From a checkpoint of a small transformer trained on Wikipedia.
Size: 16 layers, width 384, 12 heads of 32, MLP 1536 tanh GELU, vocabulary 5064, 30.3M parameters.
Architecture: rotary positions, tied embeddings.
Training: a variant of Adam for these matrices, 5718 steps.
Each number is 128 + 32 x the weight over the matrix's rms, rounded and kept within 0 to 255. Layers, rows and columns count from 0. Numbers have three digits each.

# down: layer 5 MLP down (transposed), 1536x384, rms 0.0472, rows 863-915, columns 0-127
# up: layer 5 MLP up, 1536x384, rms 0.0538, rows 864-915, columns 0-127
down863:112131161144108096161155166118156192093080132102114082150142166124109077117084107155075104104148099165110113146149187133116142085156153071123117084140169135160146134152131118138124182122107061117159150196160159095129129138099189083121080136108169107067082134158185146151152145159104173158130177148091107142123135140082157101113101159150157169088153077108093058172101159080168065117138
up864:090203123172112134112157126123059130130169076146112153118153087123142133124164099142149129107108131130072220172135094083108104091095123125145184106120157131077127121099150143155093100132153146134174137116106168160072168146136068103202150145147093175122108083062150130131155077144132059108164114122130146183155106126084181115121121108134157124167159150102074110130144106105141101097140
down864:148142131085094162130137096155174151097058123114149176117143193116072159160094118124098112101140112117149179105082079100139129077138147140067096133091130156187150106108115093118145094155138115142106105080111128155170112135177161155102076165103132177167159086176138148118158146154124117131120121080099125095045156160156122195197138132142089148126134186067192158119123092101085174138177
up865:098116089124129158083111142121194098104106174106098139141121140106125084135167136147133062164089172142140136126136167162058090066169127156128147151170159118143079134112120128182080148120116177129123136150201038120049093130168133168159094155143110096127073162099146188134152121101133080159174120196117115171121125162158077126122096125106110099135146189076148154080141144133100100103162
down865:114123133149101118099111149220122105115083167191142077141113148056140125141137131159142093153142156097156223119255135099179137154123150140136128160201143149166125224140141082163142110138098153091140118116161050114116141113154167164189192121140113126159136160153134144079122101143137111137106107129142166124125119111113065126121096176120078097136155156182126135156188112126122116160106
up866:090106078171175182132112138141120131159144095056076166116131107125178041170133095189109114122163167132087133106102134200144138146169143175145124163154129154106144051109152123240125129139104103133151149127137092118114093126131114152079097098156079084183130125124154155205170117117137134085182159131077124135121166182179096133166208085146137137093164142083220078123137123149184200169169
down866:057137119155109190122139104206146089119131078112148138076196136127156150117180124115134092168144128229087154184131119077076172104156111130134154167096055170158108130120040135124159080159156158115145113136069152110127113160154083115146137207067126105101043110148146123121127077118155178063182144155155086192021154108113162125145057110144144213059065059161132104117183086131129086155095
up867:162157174095100174153104131130149179123123095144109153134165140126110117143116135169161181106115157182102161149120169108099127126124132161206182098132090128129117124099098104182149138109203102129188165120111090145132139144139114148079102177127162123148093145120120180179161130092104106114090097138122115148132148157066117105105114075119180071183146157109132144177172093110111138137170
down867:117138114104159096162164121130185136146101169115115101136095145139106113130141173141140132099088123112129165127210185131094137138126121160065102106143139107112112099117156103135126166067115119094125096129107140156152168138140130141115156096139139126140194202113144104092135111194112083115098146104148133145123086184128141110106121095133069105128125158112100150092100111160137112134041
up868:144168140114092099103120140164106121120141098126104135189128147164083115128180161116138136123115163115133135125109158139074123114090237171127144074171118125151091125133095102070136149152120144136121152127189108148119163155117098146121083111172115118152089128153159110099150141145154162067104168093191119057119094192106158125141124149089118164142111145084140133065106160067157156170114
down868:129126110118173111107152135167175125147190167145190159099124112169112121136115141182115137130125150154164139111153144078124103141152157098088151130090150134175147066170129089088097156137101114094109132174167150130139148112165056107119153088080138164160134100200089103132132118149106107090169148109112118137131150091112141143191088143099133115132188141123111130118186139156094085117163
up869:126128136103129147154139138098076167133081160147127170128133122115110120082173126119084138067157109124091194112115096064131172104119162151143165104142111163082121125120087130154086097069127155144154103125062130142145100118064186130123113116162110073104139146148163136140160089204088123084075105187141167082155153153102134147140186144155081108159179056155110132122067092148098085121160
down869:126101111114181146109141135056171087096145128097135152136045125134192120118159176120061137082110157160126201168192116124075118182120179130137161139137043090124162099115195091103114136135105160127104162101128217143143108150141161153071138135144081199120153097114133085160115124149101131124130142085165122127092133126061125110168091156141169143167085084178116115128110168038113149097170
up870:120136196139146126188135126126174179135113136120081136143115083088138068160134109097116117094067123150131102097111125177090198138158163131088157144092163097158060081143085124146142038137076116122110154106113104093135119113139131123149163113072145113168146144098168121217161120075143103120131088100125123124105113108065070139055145116134116148146138183144099110190155092099140139195104
down870:129138157165134105091205151176107160136062123141102100126127204129119169110065114120121144108072169152145127125165133108166168163092128137079098168095136120149120113165108097129118129126135060138091120141152100140151147043117066116112086051165075119137122163135128202182175072127112094119184129095162107078086090138086129125123139086113054103150147097146190132120084129156166159073123
up871:110107121154084171176117058139109110132132206127139146112148114138120127168196120116093134087153163124151155067126114118111185100127193107135137146105119143173142149070099097121113116132168132148105145182100106092096109117116131073202129124175165156105136108157111136093149116162089157085123150159138146141147137112157179115138125127105127143094144105132078195080166165085097065144188
down871:173125094125111096156122103107142105129122097142102132167157091154132164083138129133124093105127109134172149111063158148090098113194147159113176128181140110138186120102127119130132144090079188100079159146142128208078116162135172140076075099128140128130164157134159128139123100178171157109109118130145085135133183166145109147175136096115173116075136157123129077183148116112136100127131
up872:127170123154117171148137160135144173098088116061127163139222091135139133090209145146129109077094140164151137135084152200172153167119155140173158130090147153156123137119125160132098119094159142147118125173124064113130087114090105127064164142171144101043105118123115084174108130083147183090053160182071097110110168173147112127131120146117105108112159107152130166084148166132114033124113
down872:122192110144102072157114183067142121148105122178086142100123145119148156159140141116086122059125167124126161088220112110115129108091159132099141096041069130136072102133153056112166130121118171139144106137104197214102114116099124107180133149132105092137092094195045105116105125112134083125161117127136084154173088150079186163130101118119124129141206091126140148151159131212154192163088
up873:104115099132103143137142118102151134138120122118103114150181130123078112085145128118079112134087136152183162078115111123136128087124088126141189081100138114101120131082165119132106169132197154145133117148100133100130116134143112161158124095130136121158153165127161153085110103151158144127134145164114136086075130186167139104108166107182168084124169201100114128137169102148113084158086
down873:129135092146126169114097154151085111174148126102148122133052129119149116143080141140121101111174087143080112144224094177114111167138154087118087165124077086148153092116084138122154160140097055088088120092078111096131212100106097162104134095131126120108135153115095149154141100136132068142191139153110125137094149125099106156188132108157102180147125051084125112149154139092154201134128
up874:133098097146131111135173096124113125100090159128129111114138058174150154107172121125143122109171147068105062102110145167152223124149161168085116163145117166078120068156153125167099135134125152164137136126118120139097104118100157154140142152108090087150111128138141130167159109073143121150161106168123078168178139145094168167067103071131103158084133129136087127169114171109103145174112
down874:116153162164135103165097143138119123094161086160119150144136162035112111132130151087158119149061130102160156124137134140122075143125095120108173172098114117158160158160145174175165076141093101110133128145108165190161093148166155139109169124164105133131126095112122112136120172158137161122103099093137083130106137109116081172123102179130108105108137101120105166087128172110110185138173
up875:091153132103080080113148134127088080137106106170176189131140119162123120097147171149116130173090150159167167117122149121098129108154115123141134150118168167067076144108147172158149116143130138113090104159129070104175111137124064126133123112157160081113146141057144138149124127131104108171134096126093135166155090105136118175077166124168121144112129165139124166138127112112095090112094
down875:166057125087109124142120107154138133114128155130167133117128141172127177082111120082129156120156102112158139142068159076070073138060171114121076151174113147140071126165086155086151123156089123098117086129149141101155136116172126060095130110076088135097190137116132128086084108134172095112143159078149175175139134165118155151118117145105152133181092170160132145187135090168148148109139
up876:089104119082151097190138103079202116136126073112099156146111090128078134145112114172114132097100181133115144070127105154153121110158155117067149097118142138126124090171121157210079086133114138139138111076101143154178163133111092137177131089081082074192177117131137092168145116160172114054147087185140138145125089105155143120193220086125117150146176142095100114133142171114084158096215
down876:080101097117152132126074067149152144189162181126150129166164177129075150116141152141102159114156125118130131155068169108141146114104114113052086191165072109103126132168115141132095212118172136136086178200120117103096160136188164134100126170162138127097138123100106199078104169092133148123150146104109195127181141101075135110106104122132130141129135121189072173105145176121164142124144
up877:134129137158153180174145105104148092135093097075145161151095087120092120139129133081134140096090123171069197097130161175116178129157114133126143112067148166132141106088134112167084095088155152141163168147084122150107130106158049123114156139070128085100099142093103135151166103160125145113084147125101074037135163097184110101138111111164113138180113116162195135166098123146109092120138
down877:081151148164105128140056170151107154119148090149124132173095094121158103142130130072079122133119079126091149131129106185110064115179106137182095142150151139137083164146120147134157190214117123067122117113158117133162174147135174142178124107180128171132188101160142081106133194137092123181105090165141113111159136107115163138164178104122174147151150146077131170063154157108069143117154
up878:092137110085076160129079163098070102170124151084106154082095137100055097135222170160108144142070165150154108120068068137169113125173145145100152093093129161125106092106118135135121105045153170129145153087126102053108117179121123116137144157085131163156139181119149127137182062077118122057116148107109133167169140109134082106096094160154202089095154150176116155113064133048135124111114
down878:116153147193169125153152199060113068124064176135058069168126191163165122051156134146130053194121128186086136164050090159160099161169133103072121148101116177089123141072089165081090141146131092079110138120111081044176099184088184198130066090074038136118043118098171135088110128062109155119155106137041146141114064189160097113116150097124109119075128165099157060101146142240086157134109
up879:134111104075139097126135113122101123132057143148078156167150168137111108113142171193038140145114159124094177110098124126071132098091221151078136094080151109132124099044138133101091117147157084194142143133158109091169055123189145154137201111087103121129118151087147185133116156109161178111165135125149129128165109168112107117132112113164089086113158143133136145183157107170079160150194
down879:139034121185071140049094126140135124176106106175148139143180128076118080127105111132183160149153117136105167104187108136116145109173121183091092110134172201107151120126116111161116093097085125180145144104149142139163088115114165091126134107134180126108093111116159086126093130140139144150187181080129085212115132086134044104140119083153150158176107151130074109142193141140126091129112
up880:102097110131118116130141156074165130144123222102168186155170146128168136158097176121109109107095121206140161127119191182057052110103134105149168109120148100133106140126075124122102112174160102150156121158180092147130094135195104140179066141147129112093128154084160162130126119147179134128154102183148162168184138149170110115103144078104140139137130109110182135135075073056135047125097
down880:098142159192150123069135042106126105121117107076181122116112125146118102141120095104164105139114123077152136142075117061125148173146139109137115156117089107130121157102096135111071126142129149176118126204103104103136149125147125107112152109174124166194136116086093143086132144122119127108154117181136155187112102111119066067136126135146193117127090081145079123195144163080164169069150
up881:150132081096116153161180124124124139146126165147066142140145111118077077138122187192123130118116162162113132137094164196107160118166121138168130106090117130135110103149180170179168140157142109159131104176154126113180088169133138129078153110109150098139085023123085167185205152179119145118133132111111082112158165156132078129151079102108149099166150131112125181131104200144115164110162
down881:120100129160129150174123178167124251114149103206192169117129126152162114099136088098131117075107102137097142051177092140139145097080160136079132130098133102144153142092176077126159151000133098149089123159140162157161143151151138106162209159158106108074144128115092118182066145123128103123076150115116107145103132158121186093123083122157183157139127131119100177157115114119152112162118
up882:095133101083101152129142149109153149127129129107142131076100084089128110164104087095119120113113142106155112090132164064110104070182169164058172182124156088103079081131114116208112115133106119141101094150121168071138108133127139112165144107156138162152066136047127196187173105114135061169154139147152167068138143086169204113082163150179066135130153134072152125121076148118097125139124
down882:122102157210122141135116073142109106087066160114176055133083203089147118113102092074109120105130154150101119126147130158149200171077132212165126160117123103145144123145120125145151099161150042074068108116130161147173099169181065149191131150124075117114132100101128139153216127130167152100128174134140139174123127104115104111037125073096108115154126121164108170162074099114106138069104
up883:088156108111133102184124141119101094132089142113152143110112122159200116104078142180130155165143205144137128078112115107138127104072107133117131128116137117113102076079176153173089155075103094122127118146136155163174147129121103146159086126147074114148110117123109104161138131123105121118158111097162083110104122125069194101141117143145124097059110170141106137094122128115075114150120
down883:136114135163160124176103128158129111141231169093114102122164145132158158131081115119106091060095108150154081111203150112147152168112075083169069143116065183052127129123074098181153078188127136155131130064143210143115117095117181086146126140151093085097142107152129162139101146110139092143161145158089124096146100080090090179184158084099121129178099112184130140140157115184134146107105
up884:065136081087130162133119204125063192159107102143111135112081121129075147073113172128111140094148125154135148203107141101161038153141122184079145125170102102116090124058132151136150181089125084144076087090121143059094119148092116143147196082101165158124068134131138132150165123071132142113128120154100217119093053064210164095103122148147160128075140155107154117188150166153169152143153
down884:186103166145220113089107130148108143105091083156124127180087045112149153103105120113174118166098099193098074099110087102165124131144101131170088070162134139095078159124146125092134080147072154130132186078095124140112155118127139133079145144085169208108084099107137145169145166192134166177169131104129119121120141131122093114166164147050061107106200197140095075114117143187111076096131
up885:127216163158161151161187197129110168152121184111177131122148082103110135108221093138096160156074086092152146094074169175113125095161097145108202140113095124107094143163098138128131149137117134142066115127223109125083102115142101176070128126146078062180112198104185164162088076120146109134120166103092068127097124142098089178150142081045116117154129106178179129155119132121084135135084
down885:080182033150081169117157193186114078099138076120032134153194091138192125082137119130141154127193136118175101149115158138092084158150115121155165157121125167087143062117153112156076042130109125134176166065139125129169134087143104176118137097120127159134089109156038212115169146181135153162141132127136115123048123099156148131126139084087163111155070052139161130116164117151125117140098
up886:144136114137136137118158149111156126077142118118083174088098090106076113131120107103150090138112190133180096116144126070087101103153120119077112134088147109138182148118112074103091126097145151138149135144120142075119111113083137088158111134117124160150074110097134180142133068188164148063119143096094168110102122109139133130103132152129143193148153133103076140111145141122084124084172
down886:116109149166125102119143175140134141080077118098155095138172169119105142134135112143095167155151092088134156090102118143159153195126121150156162151073108161102100141175128155133157126161120118116126130190139210146126078177120108219086140101148107146157124162106107180138160172162095082160138127159158130123169110164096089124148153113151102108128134170105193135165150107174126125142142
up887:124128107112094151154157097119135159164143123132148163133126090128123160066125065174177133087154127126113132139102143135063119120151096105110139131122103137180129069120170126134105158133180135105134144171135087127082152092094115080175149171146088149112078120082126143104158149136097100097152116118128103105064147132144216119120163145143092076154104113153103188081063139134090069089154
down887:138117129136089101106102120145156148061123157105038105126151099157105137112139075101097105104115158159114103122176052152160132168108111213130124145161090108148115194167128061191133166098149135106089086147109146184117108140141124173104131129183142145116099133068152128128125163130100117119124175141101114121065131108121116138127168109160137115140062122121106088117076094123089168171146
up888:084121042118142167054145141174103164139134154128104135080119123101112126137132097135147106102128124113088144135133119131100108123145159131077129183139127095090113137097150108153114166088097106140136143170163160135116137111140081102113084133107153118089111186115124172110097072086114118107192115181144157119157121128132123145127148132118095158140211085149190102105149154162097172154129
down888:156120112133149101186106105173154088099104119109129119168052106121182156163124153084166104153084132108108084161207137116158199207161118108183107107158146158111176135155120112138105117169103091089170142108093123144129120148157120168096156102116099140101119147171166084125119182157139162157096139104123133163106113125139158120185113116105131113134061127143093122156149121138166125113114
up889:113144101067156120084201152113113063095145149071157172198136133140111111080107102101179119082117141113130127117089127176105127083136110139094130102102101089079106126113077158109119086145165111184103120135109160079137151175105169134205153120033108105171028142123148145143192117170129094141177061182110086135126122182147174161151121115140069121152174100088162096137114143171101174117102
down889:166099115098097141221080112122100140136092155150148140132063105115170154148143106014171111136123157164148155151099100146104158097170106139171117157086079119120095180120117161144134181091130113130108177191073228194114140179134128165169189144207106095136131131167122152116152158194130103144135106100144156126137123129158173177177108117049109120122180083113113157185130121104087097167078
up890:141108123108168134111155158119142129097091195117115117128178073135133193140140183155142152164114135132146091118114190139080097101165136118107138126081143135093123141121077171076126088128156165124108120128135118095118152110107095140126181126166095132108114105187164115157103100069170183040090147100148079074116096123135126087164088136104134117109138131164187138137116167145118130116116
down890:084096154152089159129120133146107155115073112096125124183092162148120100056133172087124154124131142127085185153105068119117146153136044115135112128157153122204103082143182050104137068107192174056121139131143090087095134182248120116152109120127190113145146137117071152138164034150109117148136091128138107075129112104154140132076166084125203118131130111091128104141101095095153156079110
up891:130134089145090179140115122126142112128111151092140147175117095142199058137106118156087075128108127116127179171126105093100166105154133111162102153106147137175157120073175108126114128121150138138074113177101035150143153183103139126127125100174101136118179143130120156084143164124155117146168133199147132059156174150113161089116136126172110171118134144112103092131070167092187108162078
down891:096102143184166114138111082110104092128137167170139090182152128093150136143113145151163139189099103136136090159130131166112161108152104129183143189110138130104146105188066085074098193118123171127077113100180184152076099159109115220056146099124088120124166134131134172108137161129122111117115143104128120135093137125135104080171141179113186133105121133148212121099146111080142106110154
up892:129111085099095142133136154138154071131124142140077103138117118148132148088149144123102143069116149098090141104108114189149111080147148130146176113113124122162120143178109146114092118091085089129070175100150135060148072165104178144161122170148112201188173161139154108148134095124171106110186148149115147165213126115121156130115151111133125142137155085136162100144118184072195127116083
down892:133111166118121097058121136152110127109113123104169119084118077161169137159104127097141163148176134087132187097229144108189164110099083092134088136155112123150131120119168044166109101109127099098123156068032078159171147096131084115085138110116128100137123154143106094137101108122193164144134154097141086082113125110204071094152147135105145167096105150087124108128152142152108126072144
up893:081130111118166153169159131090117161101125151087100130138143102196163110144175156159083178099135169141129106164152162133077145122169176152103162211122128135114127118062140142123131141116096158111094116169162112117127064111065081157165143141147151105079142130126111105161137106090204122105155089125070114087135155142139149104107147145106115054114176121156146135110138185117116148117156
down893:153119135096153081109128094083097090124085103075121132114139163119132184121124141117103148117133159146172128189236098138139128146088143113124112097155139100112143107112107092144127095142115113131099073119169144106201122136145117186112119133129115136127129109126078098124130112129122146138130144099155182130110136115065136147134115115124089119116121097112097107174121083126134174143155
up894:085100130162105143164122144124117189101073139104103164177125095091090092056108164131133141120070149114096174086111143172173108132142139134095150115115125127126138140118125114143094089135136132121163089141144115134181127113137091127138088193095118063171100160132160059138176114129145173126123153111133127113102164149113099139139115098149139160152120190108233174149156161105125097232122
down894:076124122135145148178108108093071116146135148127087114129091117151108127174111075151149125131149141136108156227140102125138164134122165092173151138124060108116124177085124118092131136139113108085090108105131176160138148146084082181100098119086096103133091104166152100119140143110158116128176119114159123129078124150135137109147125123074138090185129108170167186171083156113098158130110
up895:110103107151133157125125095115168124156156142127147112127139093124106112215178112113114101101106140143137163125119122115123163157129161164170169160154091174129095073106133130187074079175153158123099133144124060136148173120129067119160090133049187090178121128100153098151108090113123158119161130112138133135140148107105138129150129110175131112147161134182136089120105102111141114060143
down895:107088069080098142117158084137111122145135196119118099132111077112126138104117174147136132160115133152145145115139132133157102159132114129082154134153130109142162145122106083124180080086146072131152103090107109136128070094222124091110166142130108110119116170148131156111158099153156123139145195130102174110090093173153173152103173182098095177125136149134079157166183089140103116122121
up896:128114076106104132132123135115081133130136106125130127119106122068123136143116124134136135049136142100104171117118109147129128054116140137124098122166106181126166164104124150191130144136130129188118138117095136101121115123076142101159163105127093127125124129147127131137170104172124116106154177128175158099168127170134165124089132082088170193088187124119083149155152127146112128146110
down896:075090080088113172139141126122152068131158150084149127148126185168114121138123156180157117157099153132147107172059093087100152148076139094129163126121126120147122108143167142092127129168079119131132128168143184180133145161116165136091120161154075155143182149099116067112153135114164140151115111086129144124085150110115145138203137127164185135155081162137193100161072124150178131179163
up897:130160142111148124122192115113127162103148152133122114125132159211122112175123171121178146139178068159095139166083136116089110144198142155131185161113114105115100142111139121129087173202143149181134166114144106104151048195104162157144148112164169182159075207119208093103134169070145117137133024103105115153167145131138156115162115135103136163125183075131098150067113139164172100120156
down897:181132126174163163135080103135171087070066069172112095133181169076097121143171096136136131116134167076106153151104117088093155142126147086181043196129134074064123106128141053087108158092172127132089084082082111123054145177143130089118100148138139138105115118117134134128110110116128137121106146153133072122174097096092105071104160112101128135146115124079063169175144105133101167117152
up898:108129133144133159093178114090078154107087107144158089118135169152165129094144146134137151176099133138160146091109065068153126103227127152131136160086139108072083112066098160107094121097181095165149108181098129123081081140041107115153157196126103123101118130137130169120164154108145100155104157113122143106098152143092079177141124164109052129118182108113122106138082122143075123175172
down898:173063114105078152136135163166163159126146174115138100067134089112096066137127152149095118074143064123127090147111144098146094122091183156128157094164115102097120118105126131131148139104141091108171136112114111071151122178148167094149124107122161090174179105114100111114119099140204150093144122105101160139114116144181147160160136085120152145159149105139121098134154155088199072114159
up899:084115139127103136100118132159112142120108076095094088173131105158147100144090164151136152154182192122167106129116143123118140136099139112150121176135106147127117127097158125102145082048095135152126139166108100133180058185120104122124112086071083132128149140086123147167061128189147136161150127156113102083113143117176127171158110157147181106170127132083096182102166166084167137074153
down899:147145142150117099165134111146103125139057178076125159160119099138117148108193072112092121141134125141131153119090135126166123136179081179153148124160164120137200151096149110142150151133131177161139130091237136114124175105136127122158138156114122124151101105126163199181114116107142119152153147180170135120146160080125153103090092208110112131133121114178134157105087189038139103131091
up900:088151081070144131085149123125135185152085170105115178134189074093129122099147131195150145139091115174138129054097118110137203046152149165070158107126134128119124119162124171170097135082138138097156114133138140136132070115171174098125101116171113094085098131123187116136102139137089110113112074159065193143143111170130172162141146117124178077089138113145172137142213125128088106170180
down900:178153175090103129170042148150123137088096158155037141137164154106102100173112152162108074140153102087116166118070123105158125145067072102109059125137115158223152151072110173133146138073135140055119103136110108163151113136128166128090164151127115133116147140088137131171099121168147107149137166166146137141145067138137077079083134117125184146128154153132091121142140059115076126069153
up901:108093175155107084158135062061147101101117120103129129188179048165145076125151103158147144125075192134109158105052129129121138115121121162135095106144140123076121108107192135093147139195145168165171134139158063155107068165100108097114104160168160118173141121135125170159147157125109103126152163098181087189183216097091093135185198081092119117137129155171119133115104106154145150109133
down901:120183123094130145122137137063179154163136166113175153098121133105114171140175096085129148129131148119071135117096098152079099141155127090087157143141164108153142086156132098086160151129069191186106154073138114106098143120161136127104198138124117133137098080133114152115099119112139113055113145203130134160099128114125121103123156087163131122165102163142106144112116116147117137154085
up902:114109104151127110172084133077089095102128108145119130103123135136111074109152125153134144168053173111137125142116171135144171096177127199106143104086162158131104096136164154126125172120144093127170150163130093118128123099146104132176120138184155157088123137137168128122121130094155145099145135139120123158163147106095168138154126121184133133082169161189143121129172122083157096135173
down902:157147162178155066151120099152162151135042100138105156140145121122149119134120144053102116122151121123123202125116164132138125161136130098112082096201141165145124148117122096129156102150117149121153079108139112153192093124105141157107121145103131080077181151181093087079118103112131165115158123088156165140110096089118132145078110128131118093133140161136124184165148111163110083109116
up903:114133127099139179134150140132121187150148178121110108081153130166107116172127146161133152125130122179121138158088113139080176115177149143147169153093081121150052137122177099123140140105131129136171101140192134171145106133124187168133160115167081162149140114035135127146060097075104093125149061133154173121180144110149151130101141109109102061110152120155182096133160137072132125114182
down903:138136133176090163186086111128145104118141125132154143162187110090109091109115122104167066085156065098128050111138127124148105104117172124115109120177106138103155126137138087120109114132190141105114101112042073113145116098151111096080121145128175098122103143111107106132158095134150151098110103125109108166084113109144149084066133079101120086167151136125143141108067130130165150130102
up904:113094154100099136125136083144085179153174141135060163138160079070116092099089111138156157153123129145098168098105135114097111096124129117133153113111130115175128093099087139144110086125113165129116167127092112139130075108138160139119082153089123108145161139078125168106110086149073135123185098136106140166109123141149148113109154139103172197100140098089105119142154142117137137151164
down904:110063151124112145137096116156130087143182118099175103102106159093129084136109102125166155127099091150105156198099119102151122153105140065110051190161107144142111125172112111064154092133125116123125122118144173236140164085092109185084152135143107099091102033135148141076108088115144167136102153131124172087091107092128122100100141154085137115161186168235139102112160069131191141118151
up905:078114149180100149169090137101096156170068120099137130147143102163066139122077083159146145122126137112153193133135157173137076127119103088135143106165161147122083122073145098150182190105150137125173150122104063148142122132160071138137118148136124100156142174115132174054137124109146175171083116034101126050112156151097123150170158085148088095088102134074212142140080103176093104128117
down905:144131131118061113126114131147145154135144117113146135127118117145109104156173162077097083184109115148135130130124112137163083089117137125125199084165099150061115106099122212091185172138098104067141199154105154047196171116121065106105097118110153178168132135144187059155094063152118133109100142093179118150143148137130155115099105151118108109172133161140116154128107177126140099100060
up906:083139142148140169084146126086154165138110134088147127168133082124112072084108125139119115161170181125154129147144069196123177091110135128146141199115151137090144096130116116068073168129137159117160174159217111128132110190134122171104117101156127109182120176110132168164133117129120083148127120116079096099153139128084114080153131101108098110122128109124113143138152123082113112089145
down906:160114100166125150176130119138108096119114094145092106179158130154129170154143127133107169135103093128101092155139127140143093182172127104135139124157131109103174158163120107152159066110148097117099196118110145173161152119057164105116127126095164137128124097137131140140093140151151168149089126129128144141121160113139132102136167132176116122133156158152166124135112155123159170142116
up907:159138113104084098176140145090177110174131143108148157140183117094125130118153137173095170113114113096173087092092078127107117111128138152114158091119182111140135118121115155114111161111135163123134120134122117068144124136099099170109152127148154112156130166058114161099124107114157085065172111140111125119144171089095131130149166065135154088040157091124115122112150105130155161159114
down907:124079125115175136142107152146131134135132168154094099162108127121094119118123133125110124146110132142159089132036149114177122072167156104102124140082112169113120139166135133141143064067206084134129114161105093141162167097101135059098092138151199080148154131112141130159166116128077115169075157131105128115126160153068144095143155102160050165161129116103137217150166188148129165135152
up908:106138109152111132116124119151100094146096145120100162214127088129081062087178101079133110149132141201107144148139101106102138140134171142132113145145115144108124148093154154141140139119108147142149138109092137094123111150078076124123161136093110134064104151147190133115122096111183176070104133063179127102148105135166165033146137164082131109164149109121149168181152186103071108099126
down908:142110161112093169147130195131162114148181118158149110150134126133142143150129169151183115116057162103154089080132103094156120156075156141098078110081113164166106151144125158074128117185126090107113127204137101127144105112105125109100119125131132111144111123079068158145068173137151095131135130106072110140121170135095121108121118116179078120096142147154177098145162091144135124089159
up909:048079118111127141130143129105112143142112155085163192126125108117109113078118113137080130111177173102109101090139109118142160094160163149110144231137097115125127128155194101107102137040110134138095167156118139100126099104107124142046153214079141118131162149120144117138164117160167118136156080079145115154118182078071141109135113140107116101183156096149149179151110142141081157121147
down909:213155167152154111142130140133151104168121147126171074134181177109155117170134146144137167142111082139117074116047187144138152137113078126144156074112173088151135116100099145156148136140125135100133142148110133178123161103194100123176140132147110148116105139094120136125095171072106167121146084194073096091089062149119124107110134194183126152117107121072101082096084152149148120120152
up910:148138119113092129115105118122121130130124103102082122111145167174104149102142159180096141106119157076129094134106111198104181101187188152136113112117177144117065079153062166118122067173128125159135131106120123079101106122148107129166151128047132121147158084122116114156099103151174121143118185102123122149104133108132116172138118143112077082077184210111142116178139184078147131157112
down910:119157071109155137073110096183141203169118153126191136108124123179204142144123150129090158126211132141157099107104171074094112176127081127111171085153149105162127060167130158130118131120127133183158164083099179130160133151123210157150190072093115096089139154137113127113138120111167069084100154128155084093137113140117167131160099054181125090118122156115145104160128129070160168121109
up911:101112127105141122103135150122107191166096177093108185109186105147126116121139119100085134166078125083116128164138123132121198120147198131138100192055065143083101116146109131120045133056146115130121171147120109107120113096114176090085082121121127175080132132132160085115138181102150145094109080172081197152077084179136151098135142124119115109131236056178088144088125152086115164191126
down911:155144105134150122147165104190098105158088101145071133202113160165144129123147175143164094156125132159135095114094125125106153107103156127141056143093111139138135136148129130059117108132108135109108108171108170152108190112156091137124131095125155082145061088202129096120127086117146142142124130069201139124191177229073108136091116126078147114171114134182134163170107142112087157092123
up912:141080080077142128112105125143179140102099142080139202126123154166115021191128210152135153107030149088080088148112132106139101145171117143115185189063165175099168033148190137087109064126176153084160183113115094099085129106067143158135069142101108168150132172158118105151139070093138095122151061107130144191150129076129115139123097104153074128095180123164114118047155150119179118117127
down912:152070106102122075178151099154102141127091103147099111133157111109104087135122205157122153155117134062136117125107129110145096147146096068172116146136148168092111122091126147161136093169142103140098076130162095137163125161103228197143161145140104140111180143125155210122101156148130075128105104177101181089166149128162122132161140140124109104161108179127112176158117124123140105055106
up913:094107092094135134161092124105189099144120112055126115159164099182071120140112101149114191052093181126102125127124144177072105081172114165132089079119143099141094099116133130184154081199120183157124151102165122135108079105112087115116105129138130053135051099145093164098119113139145088117126132144129089071114112100137144101182177062147107131152218107144101119096125084141173078122141
down913:082164143101104125189143091167154136155000129055056128127171086149084121186141088156108137085148166140138099059098169172143133039116184150066177218124140151135109076127089132174084143141159096203149122108126164110080100111060114152123111203163153082088094152093142172165153116127181195063112126169078057117182164099205139109073162104133080123132151142121164128122187140098101159142119
up914:159137161169128149131121164112151112156110168103131101120109107068095063104138128152142153126066158107117158164141079106111122101167106104130140153145172140115163122120181134178117142142189166121134099124149049090082102148112073189163128159136142081203096161111143092114101116133105117141136079117097093115127165116097135106185088085127103101178184109157171156117095130160098113126161
down914:102129132122098115190142134102089094108113134103150120151095061127112126131043145144075073086144141090142098113126121139072131140134121137123140202144152129097159223156088100161143086114106133155092123133096177127227104184107091186133163163159123085140057111125102139125119118121173119081140147138086136114137087128161130173131145088083094121178128190116092110088138164105132160159109
up915:058143164125123185131130124110171095111125174117093124124162136141147077066127128115081092028190124138108153106113159125064116142122084172110165149145078078092115124102132143109123108143127084137121100164164143167117158114132140163127109144106165112162109121125067123093161118133181123111154117134194124100147129078132126104185084115115063150145162141128104140103134136112107128055145
down915:128142075164141108149172091158105169118133074120156136129163094181129159188117105088159130213110117132164144141154165098141246109147146134141137089118145167144132124176094116167139119113123159094141140122094170108130180163106124072043174144112122076068122148153195148147128156135162107148148121089113164164108127123098179129078134072113156158135099161130101115193114104109170116145145